Part of a small language model's weights.
Size: width 320, 5 heads of 64, MLP 1280 ReLU, vocabulary 4096.
Each number is 200 + 30 x the weight over its row's rms, rounded and kept within 0 to 999. Layers, rows and columns count from 0. The size before them is the row's rms in percent of the matrix's.

# up: layer 6 MLP up, 1280x320, rms 0.0928, rows 703-745, columns 160-239
# down: layer 6 MLP down (transposed), 1280x320, rms 0.0905, rows 703-744, columns 160-239
up703,100,201,221,199,215,264,186,216,223,195,223,204,203,226,177,171,176,145,190,161,227,170,161,178,237,134,253,197,254,184,225,171,178,167,214,131,244,202,186,259,165,222,224,196,253,186,251,198,177,180,229,175,201,201,102,196,234,207,170,187,205,208,185,203,162,226,207,186,148,147,234,229,189,175,170,198,191,242,223,160,171
down703,099,163,211,209,217,197,139,270,234,183,208,181,184,181,161,183,124,219,186,198,234,198,181,186,198,207,276,167,217,207,239,200,215,213,214,202,229,177,206,224,166,177,175,175,205,184,226,235,188,204,190,251,161,183,174,173,180,148,211,219,193,176,192,168,192,207,181,163,205,217,196,215,183,193,227,164,184,190,206,178,307
up704,093,185,176,184,181,164,160,190,156,279,245,197,186,186,228,212,216,176,204,261,195,206,275,255,199,149,192,211,190,222,190,215,184,170,140,177,225,172,184,182,184,193,180,174,165,195,187,220,233,174,208,210,228,221,203,161,202,207,140,224,220,239,189,195,210,237,235,182,138,190,221,201,233,176,184,215,159,154,193,238,170
down704,101,228,197,200,244,229,198,213,196,230,231,165,164,212,242,191,180,180,274,211,212,251,197,188,219,175,220,141,179,216,188,214,175,221,227,209,174,200,180,238,194,199,175,237,223,219,234,230,206,168,232,211,210,139,192,252,253,221,226,233,187,214,208,167,220,219,254,157,186,177,183,232,203,213,204,175,214,232,214,229,209
up705,094,226,201,214,191,243,190,199,122,230,193,188,178,155,134,234,263,209,185,223,167,221,238,190,161,192,196,174,203,159,232,207,202,211,155,207,228,233,179,168,164,192,234,210,162,191,160,184,174,227,202,210,245,215,220,198,170,215,235,174,150,232,224,185,176,228,184,181,145,187,205,165,247,226,198,243,180,181,199,199,220
down705,096,162,174,210,207,208,207,211,200,205,199,198,212,154,202,173,209,166,210,176,205,229,198,218,200,146,176,193,218,246,217,186,246,212,247,191,192,232,250,142,191,185,197,231,205,237,227,178,226,202,172,229,202,155,215,206,179,109,207,177,208,271,193,235,199,207,236,229,237,213,227,187,232,217,158,224,236,171,192,179,141
up706,092,233,208,193,225,168,201,238,237,239,207,165,221,194,194,177,179,178,154,205,187,174,211,168,231,247,176,301,204,192,127,220,198,189,215,203,202,210,181,194,227,248,200,254,214,195,187,223,203,218,177,152,161,232,226,206,186,207,176,214,201,253,281,214,214,178,204,194,235,172,219,190,163,226,236,206,228,178,202,259,211
down706,086,219,237,206,197,239,216,146,196,186,230,153,206,158,200,188,215,219,207,196,263,162,191,217,212,207,219,201,139,246,265,218,189,222,170,186,191,186,153,170,233,227,196,182,240,227,198,193,167,260,259,222,205,147,170,226,220,168,225,180,139,186,196,263,207,200,226,199,214,260,184,178,227,180,213,211,137,239,270,190,184
up707,097,221,197,185,211,189,190,198,222,131,134,164,200,222,200,198,220,202,186,256,236,181,216,262,187,155,178,210,167,207,204,182,213,181,158,219,235,177,250,202,203,137,242,163,196,205,172,144,193,242,197,178,206,255,173,137,161,160,201,207,186,255,187,243,242,207,213,212,176,216,169,210,252,199,150,209,193,204,189,232,223
down707,086,222,246,208,160,205,205,200,255,162,172,217,197,202,186,242,235,217,169,169,203,195,179,197,208,221,216,190,159,198,228,245,165,182,211,208,182,224,207,169,199,207,154,180,192,234,162,217,244,232,210,188,203,188,215,272,215,215,163,156,204,218,180,177,189,170,218,181,218,153,182,140,232,176,213,198,211,200,169,186,165
up708,095,205,190,151,151,234,190,223,253,230,198,256,173,167,153,224,197,156,208,204,196,178,289,235,212,179,207,171,184,192,181,190,201,178,258,206,175,245,220,240,258,198,244,224,202,182,259,161,192,171,238,167,182,210,213,246,216,249,206,157,185,188,188,219,215,268,203,180,266,226,217,210,201,205,157,217,217,273,237,179,196
down708,106,203,155,213,169,185,163,136,171,159,134,196,246,190,216,220,190,199,187,196,209,225,233,157,247,134,231,169,221,226,237,218,223,182,167,164,203,146,202,167,234,197,249,177,191,133,158,205,182,151,189,214,229,183,256,191,218,192,163,234,202,221,187,195,227,184,220,241,212,218,180,182,214,190,231,199,255,250,185,195,183
up709,101,204,248,251,203,272,203,200,123,199,183,227,229,159,223,189,190,219,188,254,211,254,181,144,182,212,183,162,128,220,230,190,179,204,237,230,210,206,226,173,208,162,161,229,209,203,229,183,230,195,232,154,192,195,156,223,205,206,232,152,223,137,189,173,220,194,231,196,207,184,232,178,162,217,178,214,157,198,181,204,185
down709,100,211,163,191,185,167,200,194,191,209,157,174,209,217,211,257,200,183,167,156,222,223,218,182,168,254,212,211,254,208,186,156,232,178,224,217,190,152,242,169,195,156,205,190,227,244,198,221,248,188,194,198,233,230,166,201,237,183,204,211,211,199,230,225,235,164,210,214,185,163,177,234,210,133,185,198,206,251,172,195,214
up710,098,205,205,215,167,197,265,194,223,260,186,205,204,223,195,212,173,198,223,203,226,201,220,217,168,166,242,193,254,188,173,222,188,190,185,176,178,199,205,177,151,182,221,246,169,228,234,216,137,229,228,186,222,194,217,232,186,222,258,207,196,194,179,200,177,242,202,228,196,215,233,154,194,238,198,192,205,148,251,151,161
down710,102,210,196,204,216,243,183,175,179,192,201,248,208,190,139,157,251,186,205,239,172,204,183,195,248,155,201,244,222,182,194,202,216,220,250,193,266,184,207,222,229,189,165,206,196,198,185,205,193,191,178,237,235,174,191,199,202,149,179,199,208,289,229,171,200,207,168,203,177,234,195,221,178,217,226,189,185,130,204,167,199
up711,102,187,202,233,208,201,209,175,174,189,200,208,201,225,211,154,208,178,189,190,206,137,149,192,230,240,210,129,188,194,146,186,219,215,139,217,182,160,262,193,205,205,178,154,234,166,200,183,221,190,223,160,166,241,240,233,183,180,180,152,185,190,192,189,174,198,174,152,182,202,278,193,179,203,209,187,201,205,190,274,229
down711,106,159,228,246,224,202,200,184,239,171,256,237,156,286,135,252,200,197,190,159,277,207,188,177,174,200,130,170,174,257,227,116,239,164,203,163,189,184,205,204,167,226,175,181,177,177,182,200,194,188,130,231,228,193,251,219,200,184,195,174,278,221,218,191,243,172,215,241,194,196,208,197,192,191,169,209,193,198,226,222,217
up712,098,167,217,176,189,248,156,207,227,202,154,189,211,189,173,177,211,237,137,161,209,234,207,191,223,177,195,208,193,178,167,191,172,219,203,194,241,163,197,210,196,173,205,205,228,148,249,228,165,183,212,195,224,206,225,239,193,208,216,145,217,253,305,196,240,181,134,231,217,232,206,178,186,215,206,196,209,225,166,137,223
down712,100,221,255,148,214,156,213,182,172,221,247,215,254,237,158,240,156,217,192,229,211,140,233,125,190,144,181,196,156,240,219,261,209,237,237,140,176,265,232,186,210,186,233,170,234,227,148,184,194,171,179,177,196,211,185,204,222,170,207,218,215,201,185,184,259,197,223,170,194,219,192,190,250,176,153,191,197,241,271,183,232
up713,097,198,197,245,248,167,216,213,182,244,219,207,186,202,189,169,187,146,159,189,153,256,209,148,192,216,176,197,233,229,179,223,175,217,216,211,189,183,160,163,160,220,167,177,150,188,207,201,212,168,202,182,182,184,196,220,244,210,265,233,211,176,176,190,177,225,214,188,225,234,177,209,205,261,175,197,201,191,233,208,204
down713,100,169,181,212,233,203,204,174,178,255,149,238,185,193,221,183,159,245,199,139,254,175,239,192,172,191,184,164,186,172,180,181,229,206,172,210,218,228,233,172,222,219,250,187,241,223,156,162,176,225,200,206,182,218,188,176,213,208,193,231,184,192,215,175,239,121,184,193,209,234,222,227,194,186,192,167,185,252,214,171,186
up714,102,172,214,257,222,226,173,191,146,207,210,205,236,209,172,194,168,221,184,207,203,215,263,155,237,244,169,175,234,209,212,160,204,244,224,190,230,173,203,246,222,190,173,201,236,248,223,189,220,202,222,202,230,205,232,232,185,229,262,238,203,206,245,229,195,187,157,204,205,243,217,187,205,257,223,169,191,174,237,224,219
down714,099,166,213,195,197,182,216,271,183,177,229,177,179,196,223,149,209,222,172,158,246,301,276,214,195,218,205,163,193,195,208,175,213,202,210,215,201,218,174,178,142,182,198,120,187,185,200,218,177,192,210,208,214,144,154,182,166,287,218,185,219,158,246,234,199,206,191,223,259,173,209,254,187,207,204,197,234,159,252,180,217
up715,108,196,228,174,178,242,168,140,200,209,244,194,201,204,203,186,193,206,183,214,188,240,190,186,167,159,157,208,215,234,222,211,257,169,184,186,176,198,205,164,204,213,163,237,188,250,192,242,257,187,214,198,163,135,189,211,168,167,159,235,206,197,121,152,208,253,205,189,147,218,170,227,176,186,201,169,188,225,246,194,230
down715,113,243,219,204,180,226,229,236,179,180,284,269,140,189,202,226,170,171,209,206,174,218,177,162,196,157,238,199,146,210,210,233,191,216,192,212,221,215,231,183,199,199,174,159,141,185,223,191,210,147,282,186,162,227,220,228,175,182,210,264,192,203,229,220,187,148,223,246,221,236,161,223,152,139,238,210,216,152,160,183,240
up716,089,221,251,245,248,206,192,194,221,202,234,181,202,207,163,207,204,235,210,240,216,251,222,223,208,149,273,215,226,161,142,221,200,190,169,163,184,172,165,197,185,240,250,182,204,168,161,182,228,219,193,174,235,188,155,193,173,215,158,175,213,235,202,220,220,191,180,218,251,276,196,201,199,146,193,176,157,139,184,190,135
down716,082,223,221,198,209,198,226,184,167,222,175,201,229,185,197,196,216,204,203,217,199,237,224,163,160,218,170,202,177,230,226,152,245,170,188,196,254,223,272,190,192,203,191,180,149,243,207,172,247,161,221,228,224,175,228,170,173,258,161,179,205,243,188,203,232,174,205,199,193,175,213,208,212,238,198,221,258,224,205,170,225
up717,096,231,228,194,207,259,233,177,204,203,198,217,131,216,246,167,155,226,149,183,181,228,161,202,223,182,164,224,226,172,214,213,195,206,204,158,219,232,157,209,223,234,224,213,173,204,200,204,185,223,216,211,195,162,184,240,207,170,202,192,178,189,157,226,215,254,148,169,142,154,257,191,195,231,212,206,208,200,161,192,165
down717,094,174,183,190,150,226,211,213,223,180,150,243,195,215,176,200,223,157,229,176,181,207,147,230,186,226,226,157,221,183,221,225,237,139,194,190,222,188,263,255,153,164,270,222,175,218,217,180,222,168,201,179,189,231,188,196,197,244,219,219,217,255,211,211,178,195,190,164,219,227,197,199,146,225,202,191,251,215,177,195,238
up718,098,190,192,229,191,186,157,212,180,185,252,206,181,226,178,214,214,199,187,172,182,231,207,242,273,172,162,245,226,169,197,147,191,189,124,172,148,216,188,244,232,199,260,250,196,193,211,182,197,171,209,165,214,199,198,159,148,194,231,187,197,217,191,176,207,236,289,279,189,205,241,176,180,248,189,116,191,191,202,185,215
down718,112,190,143,176,243,148,173,211,263,182,263,189,196,202,155,201,246,183,187,199,196,233,162,190,159,192,208,168,229,173,215,165,271,217,210,218,232,219,196,166,204,192,256,254,176,242,191,157,173,223,189,161,193,249,216,152,243,184,224,204,141,171,180,144,242,224,197,204,255,209,182,191,160,216,254,212,181,192,191,210,210
up719,101,149,184,172,167,194,205,184,194,182,183,235,210,210,200,207,178,172,214,168,218,189,226,227,240,159,193,157,185,226,239,203,228,130,180,149,189,139,196,189,144,226,158,186,204,233,244,201,248,204,219,207,240,214,181,194,173,186,228,177,160,223,222,187,220,220,228,207,219,237,149,217,213,233,229,167,178,152,168,197,218
down719,097,169,216,206,182,276,222,209,185,197,207,201,225,194,263,232,182,213,236,224,242,199,200,215,267,170,183,223,218,223,177,210,215,168,222,206,219,180,266,188,226,213,228,183,232,220,182,226,180,204,220,220,257,199,191,224,214,204,206,198,178,230,196,231,165,140,236,186,234,226,236,214,146,218,146,227,232,206,184,203,195
up720,097,217,164,229,138,187,186,142,194,169,173,220,229,155,173,184,212,190,201,203,203,193,200,178,251,181,188,132,181,216,215,255,263,236,244,200,236,171,212,211,182,221,164,220,201,202,196,238,230,263,199,171,228,182,200,218,243,183,202,176,181,164,196,210,111,159,159,244,207,202,174,207,250,241,183,197,189,181,203,181,215
down720,106,226,248,209,224,174,181,216,218,185,161,189,149,222,196,227,207,170,188,191,235,188,193,201,142,173,201,224,160,221,205,169,179,239,155,229,255,222,188,239,145,253,193,254,240,226,191,220,192,264,188,220,184,147,198,163,172,189,204,172,162,157,192,166,90,220,223,199,189,175,209,205,203,268,198,220,205,232,232,205,221
up721,112,196,210,167,196,205,214,176,248,203,129,219,187,181,226,190,195,234,228,147,230,163,195,217,170,157,228,180,217,214,186,242,177,140,187,198,177,182,157,205,258,192,186,156,181,215,158,195,242,222,220,162,192,188,189,140,223,212,187,264,185,240,219,232,198,227,169,211,190,179,175,136,214,187,239,182,166,231,210,204,161
down721,110,165,187,192,187,167,158,198,192,237,211,149,206,195,217,208,175,225,202,188,192,209,242,217,130,178,148,248,202,184,218,212,201,197,218,221,118,213,191,166,143,214,239,219,243,196,223,166,220,242,208,160,237,247,196,184,213,215,205,209,200,220,234,202,193,183,194,191,200,211,204,231,230,195,215,178,199,245,187,163,151
up722,107,164,125,203,132,199,209,265,215,186,178,229,197,197,220,198,158,218,180,224,165,188,215,183,165,248,166,254,214,245,224,239,214,233,186,186,249,213,186,185,177,230,241,121,213,199,179,152,207,178,212,260,191,236,214,152,213,197,163,277,190,235,193,243,195,221,164,207,197,243,210,234,269,203,163,156,197,195,182,189,234
down722,110,242,166,209,137,259,220,234,193,232,218,164,207,216,227,218,201,247,209,212,162,161,184,186,197,180,199,190,192,205,208,204,164,220,190,171,146,159,206,168,213,229,219,178,215,197,218,226,170,227,154,217,216,199,224,206,222,214,223,179,194,177,230,227,232,239,226,229,224,187,213,166,276,210,194,200,189,173,141,215,128
up723,094,168,198,223,221,177,156,166,181,234,214,209,139,189,146,229,178,177,212,254,218,194,257,198,242,179,225,154,195,165,144,186,223,182,256,191,184,218,193,176,143,187,187,243,214,168,195,223,216,227,215,186,186,154,228,251,218,237,217,237,198,216,200,202,207,197,179,212,251,189,245,207,228,189,185,210,183,151,217,238,231
down723,100,151,146,195,190,180,213,199,207,202,189,168,239,171,211,211,189,228,227,167,262,217,249,186,210,175,199,250,196,159,222,188,189,178,193,178,253,219,181,142,200,218,140,230,177,217,206,173,196,209,190,248,169,204,210,220,234,190,170,186,222,220,207,171,178,208,188,171,193,225,173,219,187,176,153,163,219,152,242,162,165
up724,094,223,157,161,265,151,256,191,217,190,234,205,186,239,161,208,220,146,211,175,211,229,229,251,165,193,266,204,178,212,227,229,231,191,161,215,214,171,206,207,213,154,232,263,196,168,168,206,193,180,171,205,203,196,188,230,216,224,127,239,149,199,222,245,219,180,249,176,242,210,179,173,186,189,165,170,224,189,243,175,192
down724,100,167,215,159,203,145,174,247,162,190,181,194,183,176,212,230,218,212,208,205,221,264,183,218,179,181,162,194,199,203,219,194,227,215,231,176,178,221,228,230,191,232,218,204,190,207,239,223,196,145,168,170,141,235,150,235,216,221,187,184,153,168,123,191,213,198,215,188,230,245,207,287,203,170,184,160,151,199,185,237,185
up725,098,203,221,228,166,252,175,178,144,150,205,251,197,235,155,212,155,216,216,213,186,234,182,203,224,167,228,177,209,151,186,245,213,148,171,173,210,213,163,197,189,145,274,249,184,149,170,189,169,209,152,218,172,228,196,187,260,207,188,236,161,255,165,234,153,162,230,203,232,225,140,258,184,186,198,156,179,202,199,181,100
down725,097,202,227,226,169,219,212,199,181,281,185,249,188,201,187,219,211,232,208,271,207,197,166,227,185,192,202,188,174,194,204,212,191,145,280,177,195,278,198,233,182,195,157,152,207,158,202,203,227,219,176,229,182,186,225,152,139,138,192,195,225,192,145,167,239,260,228,207,165,179,215,188,266,260,180,190,199,192,196,205,222
up726,102,168,148,214,124,169,248,165,206,168,189,169,190,208,207,144,211,223,250,218,218,194,197,158,176,197,182,239,156,166,183,243,184,222,193,248,188,231,168,212,201,245,176,222,150,174,223,194,248,237,243,118,205,204,153,250,229,202,188,194,144,173,165,211,206,214,206,231,192,214,223,229,193,212,183,225,188,209,206,164,185
down726,100,168,177,158,193,196,208,242,220,189,193,191,165,173,200,213,146,202,199,197,216,283,205,168,201,192,190,173,245,199,225,206,240,181,165,172,211,211,209,204,176,236,205,250,194,244,162,212,178,179,222,183,184,151,195,167,210,155,201,207,222,227,183,160,162,258,171,192,184,219,131,206,172,196,230,190,190,143,191,189,169
up727,103,223,183,203,213,193,194,184,177,261,151,246,197,263,224,168,217,180,212,234,180,203,231,205,192,141,256,218,221,210,171,240,163,227,233,187,234,243,204,265,152,204,219,228,185,203,245,221,251,272,187,184,223,198,169,217,214,232,159,189,156,244,180,208,238,183,187,225,137,213,250,152,196,183,213,234,173,248,163,220,210
down727,104,170,190,165,220,158,170,238,194,211,182,255,246,198,234,173,246,157,180,233,233,184,249,216,222,205,206,206,202,266,226,168,225,229,199,186,213,192,230,224,242,224,223,226,186,218,225,252,198,200,248,176,173,171,117,218,182,186,181,224,163,253,193,169,190,208,209,194,199,227,229,246,173,164,245,262,152,204,196,183,242
up728,101,195,177,165,178,227,187,199,145,229,234,196,214,207,208,188,204,160,225,153,178,194,189,215,238,199,169,176,158,140,244,229,209,155,197,217,222,189,207,236,231,141,239,249,240,158,223,149,231,194,190,220,170,200,263,174,216,218,159,219,248,206,207,231,218,214,203,221,227,217,185,172,196,216,178,191,162,205,234,202,233
down728,110,181,213,199,212,169,167,204,185,205,206,208,215,160,149,198,213,154,167,243,185,223,187,168,229,191,183,192,209,196,198,248,156,213,199,173,246,148,210,198,196,192,253,197,209,163,198,170,156,169,219,191,270,207,234,240,226,223,239,183,209,198,199,180,206,237,176,161,188,233,213,226,246,203,186,137,225,241,143,246,172
up729,107,222,191,235,180,220,184,205,196,211,223,177,169,174,232,223,175,224,218,201,178,203,207,127,248,158,220,227,183,117,180,197,241,263,168,147,167,171,133,203,225,207,287,218,227,186,129,179,235,180,197,193,254,178,216,244,190,129,212,217,196,207,205,227,271,251,210,165,145,204,187,201,175,200,214,263,170,160,207,141,189
down729,106,205,183,173,182,158,199,214,177,158,256,153,174,258,192,187,188,216,177,249,206,173,222,196,182,245,300,241,201,143,234,194,190,236,230,200,194,220,223,233,205,184,242,242,223,171,190,215,248,168,200,178,232,206,189,229,209,204,212,235,186,197,172,191,213,222,174,191,215,179,163,172,211,190,185,224,186,206,199,210,171
up730,098,193,166,181,216,186,231,181,184,179,220,194,194,238,203,178,177,141,138,168,174,163,206,200,136,179,248,233,220,193,189,194,191,193,240,235,228,204,221,207,219,266,231,146,173,194,207,195,208,191,230,231,184,207,175,205,209,162,172,234,234,206,236,209,248,221,181,212,226,266,137,208,189,221,220,205,253,237,176,234,183
down730,102,194,208,234,177,244,212,191,186,231,170,144,198,154,213,233,219,187,194,172,198,175,214,256,210,170,173,230,157,188,247,201,193,225,199,220,158,264,184,213,204,218,285,230,217,258,216,218,272,191,237,230,168,181,177,225,223,200,189,199,236,166,210,200,197,171,137,193,146,166,204,154,193,203,204,211,218,263,182,205,233
up731,101,172,184,230,192,218,225,193,228,139,202,175,166,195,154,183,173,255,186,206,242,268,200,143,212,201,160,216,166,241,178,189,236,180,208,191,170,175,237,196,186,251,206,226,238,182,156,234,194,170,209,204,242,219,211,187,217,178,176,228,173,186,256,199,233,267,208,136,185,190,242,110,198,215,225,195,206,150,169,179,174
down731,099,219,191,219,198,126,228,173,189,236,197,198,220,209,151,227,230,197,200,185,250,175,189,192,189,198,193,208,246,215,221,228,247,242,177,212,206,164,208,206,196,226,214,175,226,202,187,142,165,192,257,187,144,204,232,213,187,188,184,128,188,206,221,213,202,171,183,250,250,205,234,186,244,254,213,232,198,192,144,175,197
up732,105,192,225,194,237,194,159,149,201,217,196,207,241,215,151,182,175,217,171,220,187,197,241,178,187,190,198,261,146,254,228,185,211,232,188,173,185,218,150,264,201,159,210,186,198,147,158,166,209,241,241,175,169,197,230,207,215,265,206,148,183,230,191,232,177,212,197,181,210,207,175,214,250,182,229,239,182,193,172,231,174
down732,106,183,200,206,207,221,160,196,194,246,197,183,230,202,228,273,224,203,125,222,249,263,217,162,225,143,183,208,179,220,200,204,162,217,195,181,233,213,208,236,228,196,162,203,189,179,174,246,148,190,169,213,224,153,159,243,177,212,156,163,177,241,235,157,221,152,224,192,161,179,187,235,237,235,163,221,171,193,202,154,231
up733,105,302,224,245,196,218,180,148,141,193,201,235,158,229,208,192,181,224,171,175,165,201,194,186,182,209,211,206,249,163,176,223,214,243,179,184,257,247,208,247,254,179,205,161,238,201,169,188,165,230,205,233,248,264,220,218,245,145,190,211,164,252,209,210,222,204,211,202,165,207,198,215,214,146,221,215,162,215,195,209,195
down733,104,211,199,216,221,194,169,188,225,242,177,200,181,212,262,199,158,204,240,208,225,260,147,183,190,205,138,209,220,166,179,237,239,215,154,163,211,201,187,208,217,209,220,149,175,205,215,220,205,211,193,248,196,161,193,167,176,197,263,206,190,187,209,209,218,151,241,203,157,171,197,182,127,134,163,161,176,203,178,200,148
up734,098,187,177,167,205,196,222,214,211,209,158,172,194,172,188,181,213,179,224,201,219,216,223,147,202,191,177,181,269,177,223,248,215,228,186,190,154,199,230,159,229,246,205,181,205,251,224,239,200,210,194,207,148,203,243,171,191,191,175,243,241,254,258,190,211,215,194,190,199,279,163,200,196,151,195,219,199,204,160,233,203
down734,094,218,176,243,212,178,223,196,231,194,245,231,223,198,141,231,207,225,150,223,220,164,229,203,230,213,224,162,199,246,188,226,184,172,182,207,187,223,156,208,157,222,199,183,178,183,144,231,216,193,200,179,241,170,232,181,173,136,257,165,246,199,208,252,238,174,256,204,190,180,181,188,235,198,116,228,189,161,219,214,160
up735,095,191,181,245,218,226,221,141,259,184,173,223,187,231,161,220,225,225,235,165,210,242,241,202,149,160,167,212,202,199,227,190,205,195,189,213,213,268,180,179,198,141,222,287,252,256,140,211,205,206,198,209,206,197,195,272,216,183,242,209,186,183,242,201,220,214,198,193,210,195,154,155,180,155,161,184,217,188,161,181,161
down735,091,173,154,192,176,215,252,175,207,172,230,168,190,238,216,239,220,181,215,170,173,166,158,201,196,197,202,228,179,194,204,207,210,210,213,201,239,176,212,167,172,124,246,194,210,209,172,211,183,171,192,206,217,200,153,261,171,208,180,196,233,305,207,179,264,269,204,209,86,218,220,196,173,184,177,242,167,255,138,182,193
up736,096,177,198,215,237,229,209,268,170,168,217,197,217,231,233,255,155,189,236,192,161,150,177,197,197,227,163,168,207,166,250,232,253,209,210,208,172,213,183,192,235,225,169,186,197,233,167,192,258,191,266,204,195,202,206,217,216,165,177,241,212,230,194,201,175,261,189,207,149,217,231,203,152,174,203,211,190,204,226,198,183
down736,100,211,236,201,150,189,144,153,194,234,194,186,178,246,219,230,168,219,129,213,181,188,198,178,163,174,192,217,200,182,163,191,227,213,135,237,227,203,262,203,221,215,213,178,238,207,160,215,211,205,213,228,220,218,249,145,227,196,202,226,214,250,147,230,200,204,183,207,204,205,176,155,183,197,174,223,150,243,215,205,211
up737,104,189,256,193,206,103,216,200,205,179,196,214,234,205,153,162,184,193,196,184,226,171,188,199,185,196,255,218,217,213,197,205,186,189,218,141,126,157,197,220,209,199,240,200,249,170,174,201,178,185,226,222,208,198,202,223,136,229,219,164,172,242,152,191,215,212,171,242,185,162,271,203,172,210,180,246,181,154,210,217,189
down737,098,188,182,196,174,198,235,206,224,200,137,174,169,151,168,190,167,186,198,188,166,198,235,179,238,276,194,251,227,238,207,236,231,231,227,212,204,184,233,236,191,189,148,224,234,199,232,211,209,208,167,136,190,224,211,181,199,228,212,222,194,212,229,215,219,168,196,207,168,167,134,202,179,109,185,176,190,212,143,191,190
up738,105,187,154,216,201,168,135,198,180,256,244,247,215,177,206,197,244,181,123,203,176,237,224,203,172,156,210,240,231,192,220,227,144,187,151,263,202,200,185,212,188,178,170,131,145,195,186,221,227,185,153,203,168,216,181,176,182,188,207,211,187,178,205,190,159,180,185,228,177,195,259,175,127,187,126,206,204,157,188,238,166
down738,108,208,244,232,181,189,225,192,231,204,225,208,249,200,230,198,195,215,157,218,137,178,183,150,187,236,218,176,227,163,173,173,180,213,231,194,169,240,235,129,137,190,161,155,230,194,201,245,202,146,200,201,220,208,207,212,152,189,222,242,261,189,197,239,198,230,185,257,133,218,207,106,208,137,176,207,195,177,280,214,230
up739,104,204,210,163,191,138,233,140,184,200,161,262,245,189,139,202,130,206,185,222,184,222,203,182,139,188,203,227,207,227,225,198,201,208,198,212,166,201,201,180,140,218,168,183,161,249,219,171,207,211,200,166,239,227,188,232,185,230,216,173,245,197,209,244,187,205,206,151,224,212,200,218,220,226,225,182,168,206,205,128,186
down739,085,214,176,180,183,147,199,205,199,160,168,216,216,159,190,175,199,208,196,218,148,187,188,202,230,176,216,182,217,194,177,215,230,202,208,176,210,170,254,206,162,191,150,197,195,191,190,241,193,184,241,220,198,186,239,199,213,181,250,250,244,123,222,168,183,170,204,169,231,229,178,153,219,162,174,211,192,155,252,162,178
up740,091,200,183,244,181,200,161,180,228,233,237,220,217,163,226,248,148,179,236,158,223,210,227,188,255,169,234,149,147,213,191,208,223,190,209,216,161,197,222,160,206,212,251,202,183,187,234,220,200,204,185,209,221,226,167,215,251,162,189,212,178,196,243,130,165,178,196,211,201,164,232,144,184,264,237,207,198,221,230,181,185
down740,073,192,192,154,199,203,181,238,190,173,193,159,162,228,220,184,210,221,220,179,239,285,193,128,210,239,165,237,169,191,185,216,153,233,220,228,160,175,279,211,177,174,209,220,185,242,167,258,234,197,215,205,236,200,199,196,188,224,218,222,211,244,177,235,205,160,182,222,198,209,169,189,218,153,146,241,216,213,218,147,164
up741,097,198,216,205,166,173,185,195,191,303,237,202,206,192,170,226,170,225,170,218,180,212,200,215,167,196,180,148,197,217,205,281,214,159,157,206,266,201,199,209,227,166,200,195,217,199,191,211,157,198,258,233,211,200,216,224,251,136,181,200,170,201,200,160,188,225,242,195,183,216,152,186,237,200,216,203,168,258,238,196,193
down741,110,157,199,230,187,186,154,192,189,185,209,208,177,157,197,225,195,180,192,203,200,175,222,196,213,191,176,237,199,217,216,198,182,173,185,237,214,228,191,187,246,168,221,237,209,229,176,170,187,181,185,195,190,215,251,218,225,229,172,209,237,160,152,200,226,194,214,179,192,196,201,241,240,275,211,208,207,191,128,273,154
up742,096,194,254,259,158,247,233,193,185,182,199,201,223,216,184,213,180,195,216,195,194,257,258,182,168,125,215,184,190,169,190,189,218,266,195,241,215,216,242,258,230,177,209,203,153,186,204,155,218,227,215,158,210,183,160,174,214,176,205,199,159,172,276,212,217,193,200,231,204,177,177,207,208,189,214,179,155,173,200,205,179
down742,094,183,242,239,185,212,145,153,227,183,213,200,291,264,205,146,228,249,239,234,226,202,244,236,192,176,169,175,193,257,209,190,211,181,216,215,184,209,176,210,202,244,178,176,192,199,219,234,131,198,164,223,177,171,208,155,170,184,202,189,202,242,216,151,215,189,166,195,232,154,221,219,185,212,230,185,164,217,172,235,218
up743,102,234,208,237,231,214,219,204,280,205,210,220,170,214,209,196,215,190,175,182,178,254,229,178,143,205,223,210,210,262,209,246,167,161,203,115,196,171,150,184,215,188,154,217,204,226,159,217,177,236,135,127,230,199,153,205,166,223,211,143,189,180,209,180,255,207,185,220,228,189,145,171,254,263,203,195,193,234,200,146,139
down743,110,195,187,206,172,207,171,170,222,209,218,200,235,202,158,205,201,180,207,260,236,221,198,225,221,217,224,208,187,158,254,196,183,187,191,201,189,220,173,206,182,212,168,169,208,175,227,181,171,242,223,261,199,195,185,238,182,226,215,213,197,200,225,134,252,211,196,200,215,210,175,215,299,176,221,235,170,162,218,216,228
up744,098,218,180,208,172,196,202,184,243,217,217,205,217,202,143,173,190,200,216,195,232,182,201,215,217,183,219,227,223,198,180,189,219,230,173,224,183,187,205,168,250,178,209,195,213,223,205,242,230,179,206,198,209,239,186,203,212,213,214,219,190,186,213,214,208,215,234,198,143,214,197,214,178,208,195,144,175,232,184,177,200
down744,103,195,207,179,177,224,168,247,230,223,214,221,141,227,174,166,161,239,169,206,191,216,222,244,192,201,198,256,181,215,212,248,191,196,246,227,179,205,147,185,204,194,185,204,218,186,186,193,195,253,201,127,217,239,202,230,214,198,195,156,229,183,175,115,199,164,178,233,176,223,237,192,198,151,203,124,195,229,225,276,172
up745,105,228,120,164,185,205,241,225,160,167,126,214,212,210,155,174,175,190,259,191,188,204,196,224,175,174,224,163,197,187,169,187,237,188,231,227,199,223,189,212,197,184,236,180,209,263,195,204,179,155,233,241,212,136,184,214,210,175,235,182,197,153,136,193,258,189,164,175,177,234,188,225,156,223,202,176,195,179,229,229,188